Weights of a small transformer language model: local attention windows, 10944 steps.
Each number is 128 + 32 x the weight over its row's rms, rounded and kept within 0 to 255. Layers, rows and columns count from 0. Numbers have three digits each. The size before them is the row's rms in percent of the matrix's.

# layer 2 attention query, 128x64, rms 0.19, rows 0-127, columns 0-31
058:147142166164152111174149120135129087083175128198192148151165100158127064129111102152066126128170
085:110126108126056069172090096140131129224140129149093156161153120145101157164134127145113108169179
107:157122085202040150144140115156165104126078080151109110160109121101126174118111163127141158149090
116:082115150128134119123098101114095078146183107171182155124087166101082138167139109133129089088114
105:111129172160116147099145173093169047129120160157157131141096159031110068151123109090118153159143
106:064116202067103139136099169098170137141164081148096075137101108085124147132170141121153091176080
097:084110174109127146131126105094109065141136121122144155090084152128112145119180105156138104142172
124:141119164126156125131161096198184132097102153144093119159098175143166137045149152155099150150119
107:091085097108175112114122044131116140140129131129112142101151146112150106166156091093143092119071
121:185149147129108181149133044153095168071147136160146168130115118157117047161186148152170154095130
085:161054085165126126111166099117175141112143147058096147137147143133168099161127112161145099127125
096:154080120149124098168198079069135115158160101081166163126141099134088178136110127141119172142125
086:074155142158105146185131170093160075163133149172124099119146144157138133150085085096087164092146
086:113138159157126105204152075143153097134123078144129149085138155110123122110095122167163095112128
105:107121133075156090075118103107129147102119116193101161128141200091130086094117090145093172097127
099:061124099107131133100097128134188138182179146172175067110153123042129120105141138144120121151168
098:061138138150076130098130134074083155139114132128146069110111135130145071152123132119111085102100
100:122042135182091116154079162194104095151126104057129134140166107161104094112147087097079155144148
087:162079162151168103128072087157151092113138172112126154116091130084144097123159072174175157036075
106:133208176098125140099139092120140151149141112131169130146122142130152146132092073129122139060151
112:146051108164083169163106111111130124129084143149144123108112072100124125142117123145116165154133
092:120092118125166118105074140147168121152076110114131141013194143166102143157128102118168115171120
098:099101118152126087097147168133154070113189131122186092108170135129148118155101158097124152065165
097:131114129088148067126115142198177082199114192073152116088140160122096122173068145096130138120152
100:145174122118129129093164118067139143143183078113130149165111101117138094088133118123136117100174
096:132137132103148072132086144129085147113157158107130121133092095136109175081124168131146156138162
088:163115097098150098200126139104164165115208103101146060151144076097129140136132127100102081098121
089:080076173112139130163203124137092113126086121144129098091134152166171162090134168185187081118147
094:156117108108118150170105149108172146150105099106159145153158210152207152188114131099086077116135
092:101131112102103107166066168067134122181172126131152155127146163159165121107111128078102152115094
116:139134182095181147130123091071084184146153157182131119151114137071095060172120140159142122065103
091:100124100146110083085125171180153162127099090122140088081157092145124148118117120176052076058164
066:069140167085105108115107153140164133153131153164145132128187118104167168159141133104095074098134
089:099148017089155196101102085113056133149119192161158111127081104145099108085139110150123122107178
093:182080172152149149226110145132140100122177100115144147101148158121169128075151136136106103147155
125:131126175094198158106144201085159122108161143072179132074115161089175083064160104171136108112106
100:104095161108099098137083189114107145145136141124108146136162133134155192136172136076094136152121
103:175172129195129135133184110081177153112153111212104142133157084133100107132101158134131151110125
082:107169140127096097133070146140143092199152110155135125091148183101143130175109145126063116066092
109:126161106140142117127112121111175128116039135118123148106101179126165071141115123178114178143151
100:111111112119144122161158128119182132120140145053171086114146181119133157098158180156123161121189
105:140116132116140049068086070113059105135097081150141195149105160146080081166121129171131128107153
104:064140111128086095143096141130125102154112129176144178190090141082156104158162159169114156102138
097:139092129186125085090121134135111224109135104154159072136096096140118129167145145187147141175118
120:094112111101103118123075146063122097157139188167195138123102140109111099179169117125126093063122
094:139115107078129113166134136126096100143154199100119149146149094120170141138155116189105032182141
095:117127149120097157134088087087138064237132159160142105145123143153092123110156135135125135105109
089:152112137128177117130132113144110205150113140098091143164152120128108142117181110047062126124107
096:169120134121128130090064131124134144131182128125106097149153114108090105105166139093110114050146
107:145155117141152169166107079172187134115080104174123183130184147117123087143130134158110111102093
104:144142068107113135090123115186124113115121116144142117163076122133117190165132177156136104150153
091:115126137095154096157134150130100095084124147074116137148200088131153105129113165165179099078128
089:202156122151113163077116124187122074127214145116146092134101158171113197122095138132137133085140
102:076136141147120108154122156176134151098141132150138140143115158146068178113172110160209138120178
105:168175093122126099133117167185136195079193132159144124111195148125140149138153128158149126054132
099:130158136150178166168138117114146143121168137128119173182078164113162178109121102142082124153127
090:166065206131222133073093121093141106169133132155152146082165123169115116149111143133133074080118
089:124097096181087120175126167085107128117129057151120123125105189116084158154193120153113119061061
105:151118156086122167091181107126131134098117096144162202125174121147118143186124095129167163144085
092:117130210150100168096120137170140107149140120150182142041138134092103103176116106093125150129083
076:166129168131186134105113123133067142066157157090116168130104095144184149091158161123175151127117
092:138103096165109073169128065187085145091124182152142152164139178144160075094131114073117139113130
125:175203125140141096144136151111177112148154134199152105108165117142124117176156104153116142111117
088:106175095135082145164103150164146180071090138108127112094165059148133152208132110157142163172137
109:157123142084175173143150100122050122064142149173129118119150065134127132063150122131076126126128
135:093091165195055115151077117149189114154118090097108137157124171070123141158121124080108176145113
116:188137099091133144127066152149176133159155156154153091146115096124114135084118104076133104035144
132:123130142134075083123108095084123110209142134132120150203142140092112166166141120097165095109117
116:121103168114099054140148170165174132200114090162092131127086156092142095164120116128060165120178
108:175131100106122165131121175173067163121142151121093148137127172135179135102145169150152125113103
091:116075172147121106117154182125117105095115082078105061122186141085136100140154065147118117131147
099:088136107125084111124149143090170193157081166170113085069094121137135169133071123136155149133170
086:075127077116133113097183111141123129101160053101151093090072118086132164131184104138161136166163
092:115184156143098165157134071103109125159162142077133135145071126119069113097168134152148094113172
078:156158162136213163121120088108165111097132072156125134131085174127117046201074141094127136141134
087:128123113133210178077152170115167147129054114122146151113091152087124111103097174139166190131121
095:085104149058084114143137124159148045125098159149144132138130154123147135123134137166103131109166
095:102084095115126096100099073148219179178112107141098094115086120129138106140128111160154092123092
096:159118141092112082049113153087133135154115090175111121159135134086153122152135118101137128095159
096:072157062136136166122123119099179125166097099186137063146117131093134128133136091140173099085146
098:046116106096048115134126137093156083102103152156143145112077167123160157159085174151177087098086
097:128103184112110172119151144091108130167150082146144149211151134129119078159094145219143084127077
102:132118188156150168106120099131165099107089117172142156165113174118108180173093130121132117152138
090:087118188115099110130135177133122090145185125142119128129124150168093147158120104238125180080113
095:109120151194082092092075134137105167124105077154149089103172115138089129165107161116163154131159
094:166098114129157112173113169137150112108173164114155115137156159112204116154108079146173104091130
097:111101162121115105110190142113069155142169155119104173167150154120140095170100096102092177116164
081:129201136131093153124121129145096152149123130085124189118161102102139120160085096102096196180137
106:128142160091150184135149089094126098131064141139151108100154128179135119114135149172176163134123
105:156101143129212148133137105148125190092180154090111150098124113137125130099180083128094099108088
109:158115109134151061145100107110122103119080095210083146158128151115129153166161140124175118170109
093:105094143085109060092157085149197110168121120130108120107124159146156060103100171116127174132156
084:152117105134148080135036153172187122113136130132139087149152142070085138124133131170081126126155
096:053129103144162099136185106156159127153113121183119123084161093123096134111121148157159184150110
101:160104120104156103096126099104114149124130120109171112148107105109082071133143103173147070160167
096:154087124124161158098151110056119172125125136117134138166131121105083136154141099190114037147156
178:070151106130100089106125202117199142179075146159159104096122132164171114154108124167139132067142
096:116071082155101190124126133141163070121115136135162144113139119155125123080138121176087100066142
130:177124136109156171100116093106122189103135141117140090070127143107138147115124151156083118103138
092:075175159089141101137144162151113163134113151144110165083129190087149130160104184152087121140168
118:115118115070124098113130180119108081164101131146139100176103123134192205080151116155111138143142
114:151126106183092101146179080152163102091196164157140164142109162124037128143094115132138138154154
099:109155121132089112142112133124146123141103152103158160136147163146161169129161115151111151090133
100:117107132068164164140150157174180138113149181107108091144202159107142136105168105135079161217109
090:100156101130093173114181116087122132153134115153101192102159117217094134141135121157190131143154
091:073175119123061131133156204059135124165119099138111127090103118138156174111120104140143139141169
119:081143101154095079133119140117138079155153102159144135143131127051125146175113158115138111110163
105:110088105119091098114103075143077170105194196121143146146142107079077113121141167122113125188076
100:124200152143086097108143187093129160193121083118173113154054153150187113133088122148175128132143
104:113125151115100129074136132194150103143123152115116167144175093083132170098136090164185141156148
091:137106177174116121148077144185130084125150112091131129166137147094078118141128159170067110092131
107:124102184079181103109119078125130127140096122140106057133178136069136083133145128150142147129139
094:084135126131170127101160117115128085128136111086145132107168096114153061083082119111085100160125
091:120080110177100137148172095099164116063144103148086115168147079093135096093119144154116167145109
095:106101118130136101055100170127135124188061121107117086114127116123143086162085104163199067149149
090:111194077073141184121138136139185096054104124209141115097110147098122132139126112142129125127119
095:154098158138139140069174139155140115103085083100145112186135163077154157078125106160106094167130
103:117127098162091121121114225114154135130098105120139113142121102183121115151122157197158104121107
095:150136105108147044107139128128150154163125127140088058104086146125177175167140147112196129169115
092:075124123104106132168159157138083151120138146131104161158111138143114055079070114146104169190131
092:073132076065096150135092161119102175159109122119122122124161143121086175111137167106107125098064
092:106136083074121162150165134136075204144083194112116135164126162154131127158136163081086170110127
091:115161172165098090091164077079098095153140132144092077161104098114107129117117131089142098158074
107:112066083185083114171164106131135106181100175061130155113149086125149134107103132154105115118105
101:096142138166133119127099159147143148080117108091134076111080088109138156111116171198113140153178
096:124158093111131132140082050097139153109203144109124203191150117112133099129150094176116180201059
088:130137111082143174102094123142089098123141070138143100123088122085096147164140082088109136048096
092:124137180060127178151133130102117146132177103090074151088146163124125158136102148071146109099018
# layer 2 attention key, 64x64, rms 0.195, rows 0-63, columns 0-31
159:185108088130171146111132108101092181098134181060087117114148114157114177082137153077112127123102
104:142109092097149146106108160073166197126102164144056129142145118127124189112138176113133150176109
105:113150111114082143116106153174089156153088148143054157179103124172158134157162110177164140142145
110:116134089128108151091133141123142138112064143078146093112139109164166151130104186113122154135155
108:143117066135099140127108103118164165162085139079138136081182123129135141156117116117168142088088
090:122092166094171094172074118119076139106087106081153112116112115178147127144204143108131143120140
082:128128086092134090124151175084122143192116215156152131098141107172167141154136161176181118126155
099:190122139157166115107085137153091096126142082100132086125153106174100190176150080138145075151128
088:092145146111089112152169105076159145116109126148145158200138131129157149173071123089132115067136
101:130127154134129121106164152132058113081121180093126066144121143124153134052101118138134142132172
132:083146103125074144082121128125108125222108143126135153141118140162119115163151071187118134122136
090:165099131104149093089098163151115157089147153145064139144166102183066140096127110091124129168129
109:077195091117059214130130157144133145148152082105146097123138167109161170113118103164110105114123
091:138113034100180142110068138127070062145089144128136129160118159143124106158156131159160116166121
097:115094144118184165116128090143133129087130147171115161120076080115082162121109100095146091111127
105:186120109077220099109110136119141183108142154119109124125102170126110174150100129103113160106100
103:145124115159175091135129112140113209116134171070146112093171126085116182110142092066088140125143
108:139103087146174080080159152118075119125165093103055107087157170123097154107107126088100106063106
092:129118112125075158087112142128127182116127138175106145155102133109119110136149141130063151143163
096:171089084106135129164193118109140138086105149126141071074152084067094144155143094044118121167116
102:110129115122124156135161152121076144078115121131132150163126137107185099154177091091157058093126
090:092121140114156147112118061149133113156182151149196120148164170176074145155151190130159072087159
100:127135184073154132131062087114108085130130134164112098118168109089111121152136075144083063105107
088:140122200121120111128120129156174152102185166155140142163127162097082153142101188155056086092118
093:113166123110106145118093129133104129091087142048119143143168137090165104096136135134141134160201
100:121129151143089169117126175139153051192095132205127117149104216123151127132146148151119148127117
102:140152176120094130075160092124091140115122099105115189171113143126109133133153134129111161193114
090:110172079128131121158040188135075132163155107163156128145125098119090123129119082169124110181191
088:132139177102131152128139154092119158069156111120052101089072173201111127091154123044154150119092
087:167191120135129127156113119099176114125186146160113110103105156131199150118121111076163095139167
101:084137098125076155168130089073137085091117155098098112128153092139129152136154128115150156123183
099:086116115144102134137101104217107099141141122098123155153144074116124131161156120137121116097081
070:147130094145100168086133099194128178152105140058107167137112168154184071098124116199164188135174
106:109173143172056127126075120154175093171124126074107149153107157122121110103143122140139153178108
093:106164085146089135112150157122157166122166168152151084164162108174125117100081096054097139107122
121:112158135091074117087085096187122093189154090141158146173124146145129126101099102148150143175159
125:093164093145110170085136129174086092137113152150098113126127192108167054096175136185126121151149
106:111086221101147082185125195159149130137158157187153062145154158103101120178123075152152111118086
112:088144129100145176120147181147148046134103136161137181135109123144132103192138126196139083101150
104:093191142210163173145149157155125175075138142132141079099178124182099139109097124078129113115122
099:140154143153143169127174108150138138109058129112103138128135074108166139154147145122137192173127
099:101162076158079198115137165104161172163116130096155168115135124076185118134158128099220136116150
101:109144095151101160074142179127161092169121136079171142131144117184203108155112071172124063094163
090:117150105092116163098167147145150074124166083108148113070132107140160085146146120162065068078166
114:133084112116144093162103116135131184098155148131084111106157112090077159120128176067060129083095
094:143099132136175179174145125130115201101134148105141157097106104173135102123070163128077173116144
099:138163100159163048135141165116135131077113117153147165121071139164081127138158134080116118180090
102:047139130127099092148157134173130114127110132162151120156081143128086096081150112094117133130157
089:093183142110158151159123095117079091054155064140110132104109099113145112131151181098122182136134
105:135190149093154122125114184161098087108154099115155146084077117116135132081152100104102110119170
100:097095098097070126184138132092053131128144171076113171122138095160080077081105132084141094114089
087:187093186197174162101119121111106094174138163124109106151102130134126101121172081057079205086125
091:106117153165146119173142122150138133120114099124088073149106143160059097100105124124151124074098
100:153120101114143079055113146061107114128115171073137148102155071134134138090138153146109116141070
099:095104115167124187175096121141128130196103125145117173140178087119122158055089119156112157169096
091:093088156071108064130115148177193109137122139078139087106109104113143150118095108081104126181100
096:164136090120118134084099095082176165088088129087178148145083109105086168116152130135159121107145
088:103121106119172162125096190194157123097146161155078114160136060123100157124137142175135105169169
094:096069112087135143074109098117121061173192123126147136139166096092103052095137148101106111121136
099:174150072115155104191090152124112118138189082102143183114176083105135122139124169138158130047126
081:124127076075063140124106095096134131156103111119121166154109171160173187092103073083115190109160
083:163176113126142160088151134184166174173088073136128110113108072102167131124129105111119148033180
100:148100115115138136123170084153093162110110166171109130129124083147131168034194106120152127176118
102:113124099180089118102089114193115106142112140152113155110129124090127085189096113147110090189173
# layer 2 attention value, 64x64, rms 0.176, rows 0-63, columns 0-31
098:075127109167161153139157169097150097137137071174113095120143154161133111061154078089105100090112
112:199132163115138100102178122178142127129176092093192122180131138108120143153147162111160177159161
096:080123103130126208138149123054143092121109156181169119150157165201115098125179098136105094168129
100:157166118074138147122087144130090172133165134127086051136158146099129077054148146196111143103163
094:167134167131122132105078125080160155121157105132104091095187115077117098126098109142123083147123
106:102154148108127102145131173160075129121102170118098141144143066124107148092079107145117084179146
101:141105149117122197108122152143085186092151096152121096117118168137073080083136129213149124150108
113:148070091119178198091116069170182087123133138143137112093090136138116145110120123081125115156109
105:116149165148108164183019054127082165092126159186152143113117136174154145154131138103138170159133
099:110147158164128113115151111138118179162120165137141102192068144177119126137136113124161131140076
105:100095165198132122123061122117150155160107060088130076122117137087089174126113093137125118116139
084:157101110196122122120076105119157149125109108150173099121097091074100138101101171110098034161137
113:192118110134133172143136090084153061150120069167139145171076171158109190165127096136177141188101
106:171134121152160058148130130125137110116109113147122117139102134123135102127043171138183148081158
111:047099169140168111162182117178120139130094125088179117101067128195099099141150167130145116099110
104:118146121112134125130108049105156102117072138169095150097113141160106193176131124092191127160151
115:115113127151148143096133065129124190184136115137122078082198150144066169155168093127148137180138
099:102082165123168154098080091117169121141124113146098109120068150108150177092082132077132114094137
093:089112196094148131202113132130162155168078136130086139162119123135131171122120202161104165110108
095:090143175160104176183130176121171140197055168152110106127111126100132126120125130151187155116155
089:119124108065185155096102133164103074137085118108148126102162131208120170157139192141123164114132
113:098103121130117090120158140156117204074145160140145119092133149187151084091120189138076116110136
097:156150112130125126122114082118075158102094085110209135105115129131173147178144120146065167098175
092:150163156157152149076110199125145120110132104143079102111113145157113124150110141083107154144160
090:113153162130119116109157171111160116140165142137114138159098105110078160152155131123209134167086
109:108140117099146076184164183085138157078178141138117112146124146144125117117048137093185129099138
100:150115157115145090143159170106100149130112160077131179180103114123076120182140134147133099090139
104:116148109110149075193182124159120091139099177165114141053108123201141112141119148135109131151102
087:162172125154113137161133078153158120110096165131098145124199130157153106140208141095165119142034
105:091116076117127159163150127070102109120112165072149121100101114118123159174132105079120133122174
101:067159117126114177155175114123137158114152108111112065158168145118166129159181161151129128088142
105:116118135146112102106130080097148188085135144135110138128100110027136113162047166163116148112144
096:110171163163099150085141149134175138130119107186130093167134093117097102125112096109088186130089
083:134164127136165124153136144089130159132112087120094126059108074124128060121120133194139115094135
104:127136180108139120061079156093142195145116113088181144100138109129117121178151135151110070111140
086:151185156141140118136127111160165148168170132091131106121123114177115140125145153072177156190115
104:164110088100170128048160089211114074110098103160109125100137127131153106143155061104146073153083
099:132122176085178124150083152189136093163150129106152133103175163133226113087096116128120176115127
095:174128119100090104120140169134108107187108115132144136152139085132139090052153168130158129140145
099:130157101109104089142123078126119055136126136184110079153151197149088139132144115197114114118164
096:114130149117187082108121142120155088136124110115117088150182173090153211113107170121124110126089
106:175191153120117136193160087119131116170096091123119137090091132087176098129159129132088131139170
103:120113113124151138132145127085095216121101043146155163133120092096116107195143129113142107083129
119:116102194123165111152137147121083095156200150025147176130143163086132147170109066102071161109138
089:147158126069139080079100106108158076082129116139149150134109155152126106079137109143083125090167
099:090130120109125129165161140087130123167136093079110105093117150186089121122128083178124171117131
099:179142116091085128174139142127105069080141084167164147098126115082079177127117099139197105093142
095:144127129169112173088135092139139080162078127119075104057125107199170102082103107107130119116132
107:120137118144111177153168131144139114083145122157161053140114134100154152119086153068155152098101
100:068143119139118142064117137100180133046140123121103162134089116116093165140169141112120073164133
106:110089153065137113092160090198110131082066113148139154154146135117154156146134137204077174160185
103:131159147180136171184104115128135111135128050127162124179091082139139173130108130157086166129071
101:169071077144133153089154120154161086112154112143122106154147127159183170163113139193103135142110
106:167178126089194147107136069134142070207143132138164156175111129127211135124110154115118096144120
093:144099113136145179118135159148169091102101060140127130121209100097121112102124110169133164146159
103:107072159120141142140121122129060127145088098085080167067142104152165196136156172184160113174123
089:118092121091172132183143138125130051143142099132157154099103181051119162166141119112092116122126
093:170097152141125145139139089123087073132082106142075139146186150129098166062110170151112073118163
098:114189155191163151146129133105118123105153088076118136098100115075137076168154139104111134162106
089:160119108155161116143100130091122150095100108083069109133120168146165097161139117150187161172127
098:129106105131181133089109144140116100160137165113077097180118107133128086080143147122053120141107
091:115186123097115188198124145125096131176126099122119145185126101140115131154148071137149107116108
090:102115101090136118152074079150108113114127067157170161071129136104183145114073103153106072110107
099:124160128092130110104132095088088132135140084154138144199107087154104120125075133132092120129137
# layer 2 attention output (transposed), 128x64, rms 0.0976, rows 0-127, columns 0-31
091:130133143152132134097137132124085158177121120083158172083048158164137107200120167111188116093109
081:149174125109118143062164083199119142101108086080154078166125109160133129128156127107146144148157
093:107110088141059176109197092131164106147119129116115163086090148177179159123085174095164140139094
087:161146155129126145152168158105174174137158112126114078104142080104163176108128132188093147110191
088:126113142179132147113118105168082100094120157150181102118126118158093106162123128126175109192143
104:120179160131146166166135111104110127177178145098120110116127139145157089121052104156088051055066
089:156093131151080198095151164168209150145120101163087159126101185174145145114147123125130144182151
101:125088111091084153082125073175066118088074140051108105112111075125129166078159131129136132166108
081:157128058135130134190146138118139118071092060172150136177104076181092157113095149131118135194132
081:132158096111129089085087169164144190144136089084117183089142169136182180078160127107125182137089
089:084073145144126089163144127154076130153045112107121139202085094165073169135114070210120110170111
088:072150131174134140078147099157085127134122108077110144107057162115108125124089187155199121091090
122:094048109102076091120114159103063125133077136059105168162070091122117169142159097147132130182148
092:143109167138149110181115156096108100191104142155119092112145114111110196102134147132076138121153
086:098188100133126098137188156148130169133156058138115179140072187128142172123132173052122129123091
092:156109073064116093072042161139049117132116128088130130122140097167121129102168128073143102163152
098:185109117069120119081082100201109156066123145054105146125116103132115139130164147120121193147149
089:104068126178133134147127119148168132153094133140145115124143116137120161120160108026132155138103
070:105136069113111140112139128095129147088090101079191171136174156138146137137079140230133157051117
075:119126118132161152151143060150155126162131151099137183088158153161093199083155144133107140164100
082:174123073083127100140108164068144071157098137154173142155107127152137176176146161094142175084125
110:115150140137104131202173171087174161114140101180126107099133131142155094105104160129063150048117
086:137107141113069189129167095109161069102098139106102128155135116112167199139121097170127158160151
077:079125165156153173142137128089092099152102159156144107221168145127145139127116104093090118081077
081:097157118138170115165132112183119151095186131195189119110136137174086143077136127103121095126112
097:157158162140117110202179130112131196104170098185095079135172104118137122138109134092056099068105
094:124148130149123046148133129099169214105120099181184127178157104089144115170102121095141126125157
095:127140116068108112169119105087115094103092146165070114172099154148201121107117163125109118131093
078:152136093100172173112101122134147116148077145155197096138126123159117147166131120175168099191093
101:116091134105138034163102097135141148124144194134135124192169060098108153172092123123092098106137
063:137105119140144169076217136156109129118124109124167137081119080145169129156140058154162101143185
088:149131168103191139154078106136132132129118125186164121155191069126091150134163106066134126193119
077:159136147133183155115141098129126148110143096099210101181140121122076160226094135141117099137123
061:135095155141140107124147126108082131155095061199109154144126131139131114128119070075180109222137
107:130123069177088081143162150162129170067167142177147111153154114124093122151094116097113142106099
088:139147134100170146126124110168102157140147162142153102119144074145132135148159101118092079163135
094:112107132084095123157109154120186064169070151138124078094114091184141130100143126104148161164160
083:087110106174161178092171069125143062172103101169107103150092198133134135134121145076183159132097
067:076088116163124143132110107123221138187119140134112106151111180099108142190150132144165140079101
101:122095092134059132151113132087170109179111092055134087159122112118137209170119136167154108179166
081:134151158175136129073109069143108067163164156066168122155136113138088129157073122168155150097099
087:138166118090116160137170047132183127124159134129147095072128167142136173128174182132108124113181
095:185131133155145137113138121185125142086085132163144142171111112135152099178138121102198174128153
096:123145128083165126123133059159166102089157138151149100150172213134112103137135127095100136089062
095:130124074067091108102152168137110130123125147169084032115117132110180177082113126108117135091153
084:110106074077123107114103083159112127185101146135109180130130182137187152094162162038113133082120
119:131114132130063103153147131092087111124074099140091086179061133135116126126086143182167080153171
106:122114092086123164131105142144114087172075169117138093119163109197137179076168150126060083126142
094:094113173201115137173088144116067135127133123071145195203136067099082134147098134164113072145100
090:087155113136137139141143136139129102136112180191118094094094131153129068089114114078150128098105
105:173129122067129131093146111153184153129077076129088059159081167126150128184146107115153136096133
097:104146131145153110080105151115110115113094128099167204158066141183098119146114121212111095156121
088:121066064121125145075116179108113114139129124018138142098115155111111181173132154156139149110123
083:081107130146097117110147137134126120159053111176116127133143060148198127162130110098172090182135
082:142182183163129168128195133104084088145143119123121179128097126164122110089098124159139141177147
093:103126134128124172173170126065176084162081148169101161109087164147159163082123117157128175108166
091:125112135136086114124165113080128117086064117095129129149071146112147145159105151162193127137136
083:088094142042106157126128136129156106141015149130120100136130150110158170086156103166104144122150
081:128167119114186158134207090137129130044100138106093159181123156131128096088126128120144131102112
086:178107133137143051168120155125172147146101199161097166143129121150126169116155125110075204157143
089:129133149115181087134133176152114146124165067109121112092128117082142124152151128120139164094091
084:075122095122119087102119165052067136150074115113161150147071144161143092135102123171180088130134
081:102105051146111130189145126129195138138102124142113110096081175138087145110135153119152126078104
085:123156098127086058096153141075096130087134081141155095212126174105151137190111113102159155081119
102:137147093215130165148160152109068090146129134125091134133094119155136133105096106076118157133052
128:144142177095115095094100141164161187109182085080138130115095197132126115155124122081179123068149
098:056129104181056155174185156130091160126152193093141182133079132156132149088141142104099182158117
104:097083104075123122097131178124141180141137085167144151139171118115156147119128154144104128167139
105:197152125172151154149121140140179119125178138135123129128147091153047108134137117184113082186177
125:180082112085128091077054138147088124153116142082093104159138102121097111097104077128120109097163
112:121128127118112141102124180115112125123170037086113155091119089128143124085101147214159128174152
115:106093124125173142116158130173137110069141135060048181111130133110110130060154112101194178180076
121:104102156147111106132142041055097151098136144083161180138146113117103100112120150169076113104112
112:078110139116174166080198125100089179144063172075160175112174121127133093115082172141191139106102
111:135072113189168142122124145079134125141143143125178140117133074106083151216115105165134098105125
106:108094139195117100132100115114164145073082202117097133194101112132092066139112112142129093171141
109:134089135109132160118181069095131172182148141112117130123126143141135125171135127115172112119090
127:151128148081136103088121163106111164128115144197124103164143177138124061177072119170131119075103
129:086132099087148104106159163120141144099059091117163163092100146133120124091156151138124166072136
097:129109143091124074134101055146109080140113212111123136137121079152087088117116163187134115146150
134:160144090173113138124113083152129150137147096092150130163138099148097161141121190109147128190120
115:104058203160084168164161112153142038139144134152099089127077123123071120093093142159089145113093
103:119112075070124090151103077066189117182116144143129146098121121123107118124121214194127127100106
095:067139154154124165159156059070157160181085187156148114136149158103159138086140149111108153103149
103:108144156051150085173104196158128106137156139110122150087122133124144115100135123152049148107144
116:105118068111106082138141209127174169081117122166135076098080131125134123131110171109128111114137
102:146100090137155102105166188143118116090099135164143175141133169099144158142119039147146185117142
102:094112112165109131166126158144097051137118151156103104117170054149144112145076146149166149206165
101:100154147104085128147126120129138146200100200133148083093124124154102135147111228135164101110131
124:143142130124100163128179141141107148097168137141124074156147092117151149096062142078128136065078
106:063156151089119092153120134101066143081116121149142137153139121121132169106167125151121105112168
112:130221095103115157111116132123124095101097110151133117115076100135115134131148187094111145095154
093:079153104138056152130116115139121124115104121066137100100158086137133138097120198101078118111171
109:128117097129106137148139114052113139122147118119132196177150145099126225140170080114095119125066
119:150149115150086105158103200097088173110145086136125113167096133148101107133074189129069155142127
114:149130128131143153129182120096165146101107110130098161174173107056129062118083088159152123113129
108:076106071191097138154185150124066175125134154077163084115125093066139099084116123109179129141097
109:106117126130111079104120171145060152105104141175133139145109070101119104106107107150089154153163
108:104130155169112070165063126124164144102112167112205137119093085148079139150159093132122115109206
079:163133127090136132095124102155084097127188098088131065074136125169119139120158099132180056086142
109:149093137095160182085067113148108109118113095078138112107102140118110068167135168123201137163107
111:175144185091169127122116120095182135127151100133103108096180152143157134137143140117073187110132
115:123134198106078127112102095112153167174153171074113093098091168119149154127131102063138095143184
100:143132082051089209108109143124124112168163114135132138141170126096144115149162157160138107111173
100:146105083051136131124067158164200132160175086104094144097137130116132095154120173150139103067127
120:147159118129120163103126056115180145121076178150120157125059173137171122128171116114177129086133
102:159164119227104134101161153084115100125089098129118185130092138149101167147085111104142137138112
135:182150130132167101115119118155177121167167081151152212124162168121141156209121119110142186065081
085:178145136135137160140144173094130112115108173141138198137132147159107084165112116138140159154094
120:142143092112103127131174169106133161193144156176091119107121142146179194176124140110126117113097
090:120179145101109138097116105134192182119147152146147122168158148103152170153094123095112086104166
101:156116123158104192104083185130185081166112171127116106050076136147123115168129116186173126079152
107:128157151114132169122200087103180175141110102082107091124125163139123172105131142101109129093077
104:111123121159104117148181138152140077119102154135112169093133174192141074164082132158172114165118
119:164140135106135089163092157081120106089101085063141116140134135098181113074116113128094189109164
117:194103092142124133103116139096143100162115100100137126102102182158122091175109107255183106088108
108:144165154128065149136125210174153136109117140099096087132114111149140097164139135124118175089118
125:125068164054148124124099109125151113191141183154152113092137154129115072156111130156119131081113
099:172128140141107184160096138175127080119113107126124095145097107196128188102156082138084166123150
104:129113141050130130089146150150165109126085140105114166080120089161112194115119144166099147104171
099:137143096147148159132124118159179038126143090162157190181131149131095159132119105110131202119106
102:136127121133109121202094136158180127186140167137095179140135145162137120145065202146115114183177
114:129102127180105125080138134158107141114167150125159173096079125113111066210077138080149161117094
109:127108162095136195098122127103071131099195114101125154114144082109111086151104119120090105099112
097:121113138113175124127093155123080137170128138112147200112106119122128019136126169114093139144114
103:078106151143108077108135100115128189161091114141156135163128126139104156148168157142072135175138
101:171078165166109112131097112112186093121086158131127069152095136132126175140140131114088151072087
112:096075133138089118161147171129099183122107175101140179154103108142122125115070112161140112141123
# layer 2 MLP gate, 192x64, rms 0.197, rows 0-8, columns 0-31
085:095144156238091130085122123152094071177149128157131096085114115142177101115128126089094146136162
082:181122084087104124104086142127121104129076172108116132092162084125167144175134137110142167094089
109:099154118119059138135166125101145121152150053141174090096126106123148124119105131152106144102152
098:155106127137112107114096179147116145122113114169139157100142124155132062228130091131108117122135
095:161107158119137081141170127128121123173088109173160158122131131087111076124103055113138180136096
109:158151099137123195120146153140096147200075066131144142083119148162097088134083090071116141101124
078:149116108097124088114130152170131103120076090127135095173100081073138150088075142129130159135156
097:096135162114181122147097159095159115152094111117093203154099189076139126163159151117094131128157
079:130134102113154125089141120082190137153121130139170108142067117112184106143118109133187172128142
# layer 2 MLP up, 192x64, rms 0.182, rows 0-8, columns 0-31
098:100136134083119099108122089124099220133113112036128143175124131110147138138174104075128096138122
102:128102077134074114156139115150092114062085181073107117209101123058132079141176095142128098125185
112:131071110138098130106211194117133127124153110174111083113081149095102156155130103170205124134125
100:066096148185124113129147129180128148164094135130131163127152075129079132136157110099170137176100
102:146119121079164141095129199135105112160157085165085186099139111120154156105143099157126142167090
114:150118098136080165153089140176098095094080129146185100147145122174100138186125140113085124121088
131:157098101089113152135127149120069173189108153054103135129163084079110175100140124144161175136145
097:178132052138147193130129130147085168101134132140147166104178141128120091050117084140126171124072
093:123113134143109141162113116054094220176131149116087075100175101116105085172129199180171127108099
# layer 2 MLP down (transposed), 192x64, rms 0.0531, rows 0-8, columns 0-31
108:127089133118122147165095132132200159095094125079137133151149114132079102109144137131118128165125
102:133129168147174109138144175126162148202137095237154139129114127118087155087137184076111141142109
099:121139189101152116146139155185103105142150099111142126146161116177136136171094132155154140157120
108:176132147150148115130159130074145168103150145173083112107097118139118153132149168042117128102129
090:093142128072149131155165127150174139055141122175150085136082139137159167083095176102099135138160
107:128172160141176103163115033113081099147131170187110119127123128132114162092091105191098082179142
137:162158134144135070164148142139134189093179140142114120088170108055092146122122150048119137105065
094:137132127086135136084088135126146071173131089135165137120064123131145146130132118123164127150148
094:111157119092097141103114068167165065117090061111124133160063147140171185104067128192116075144154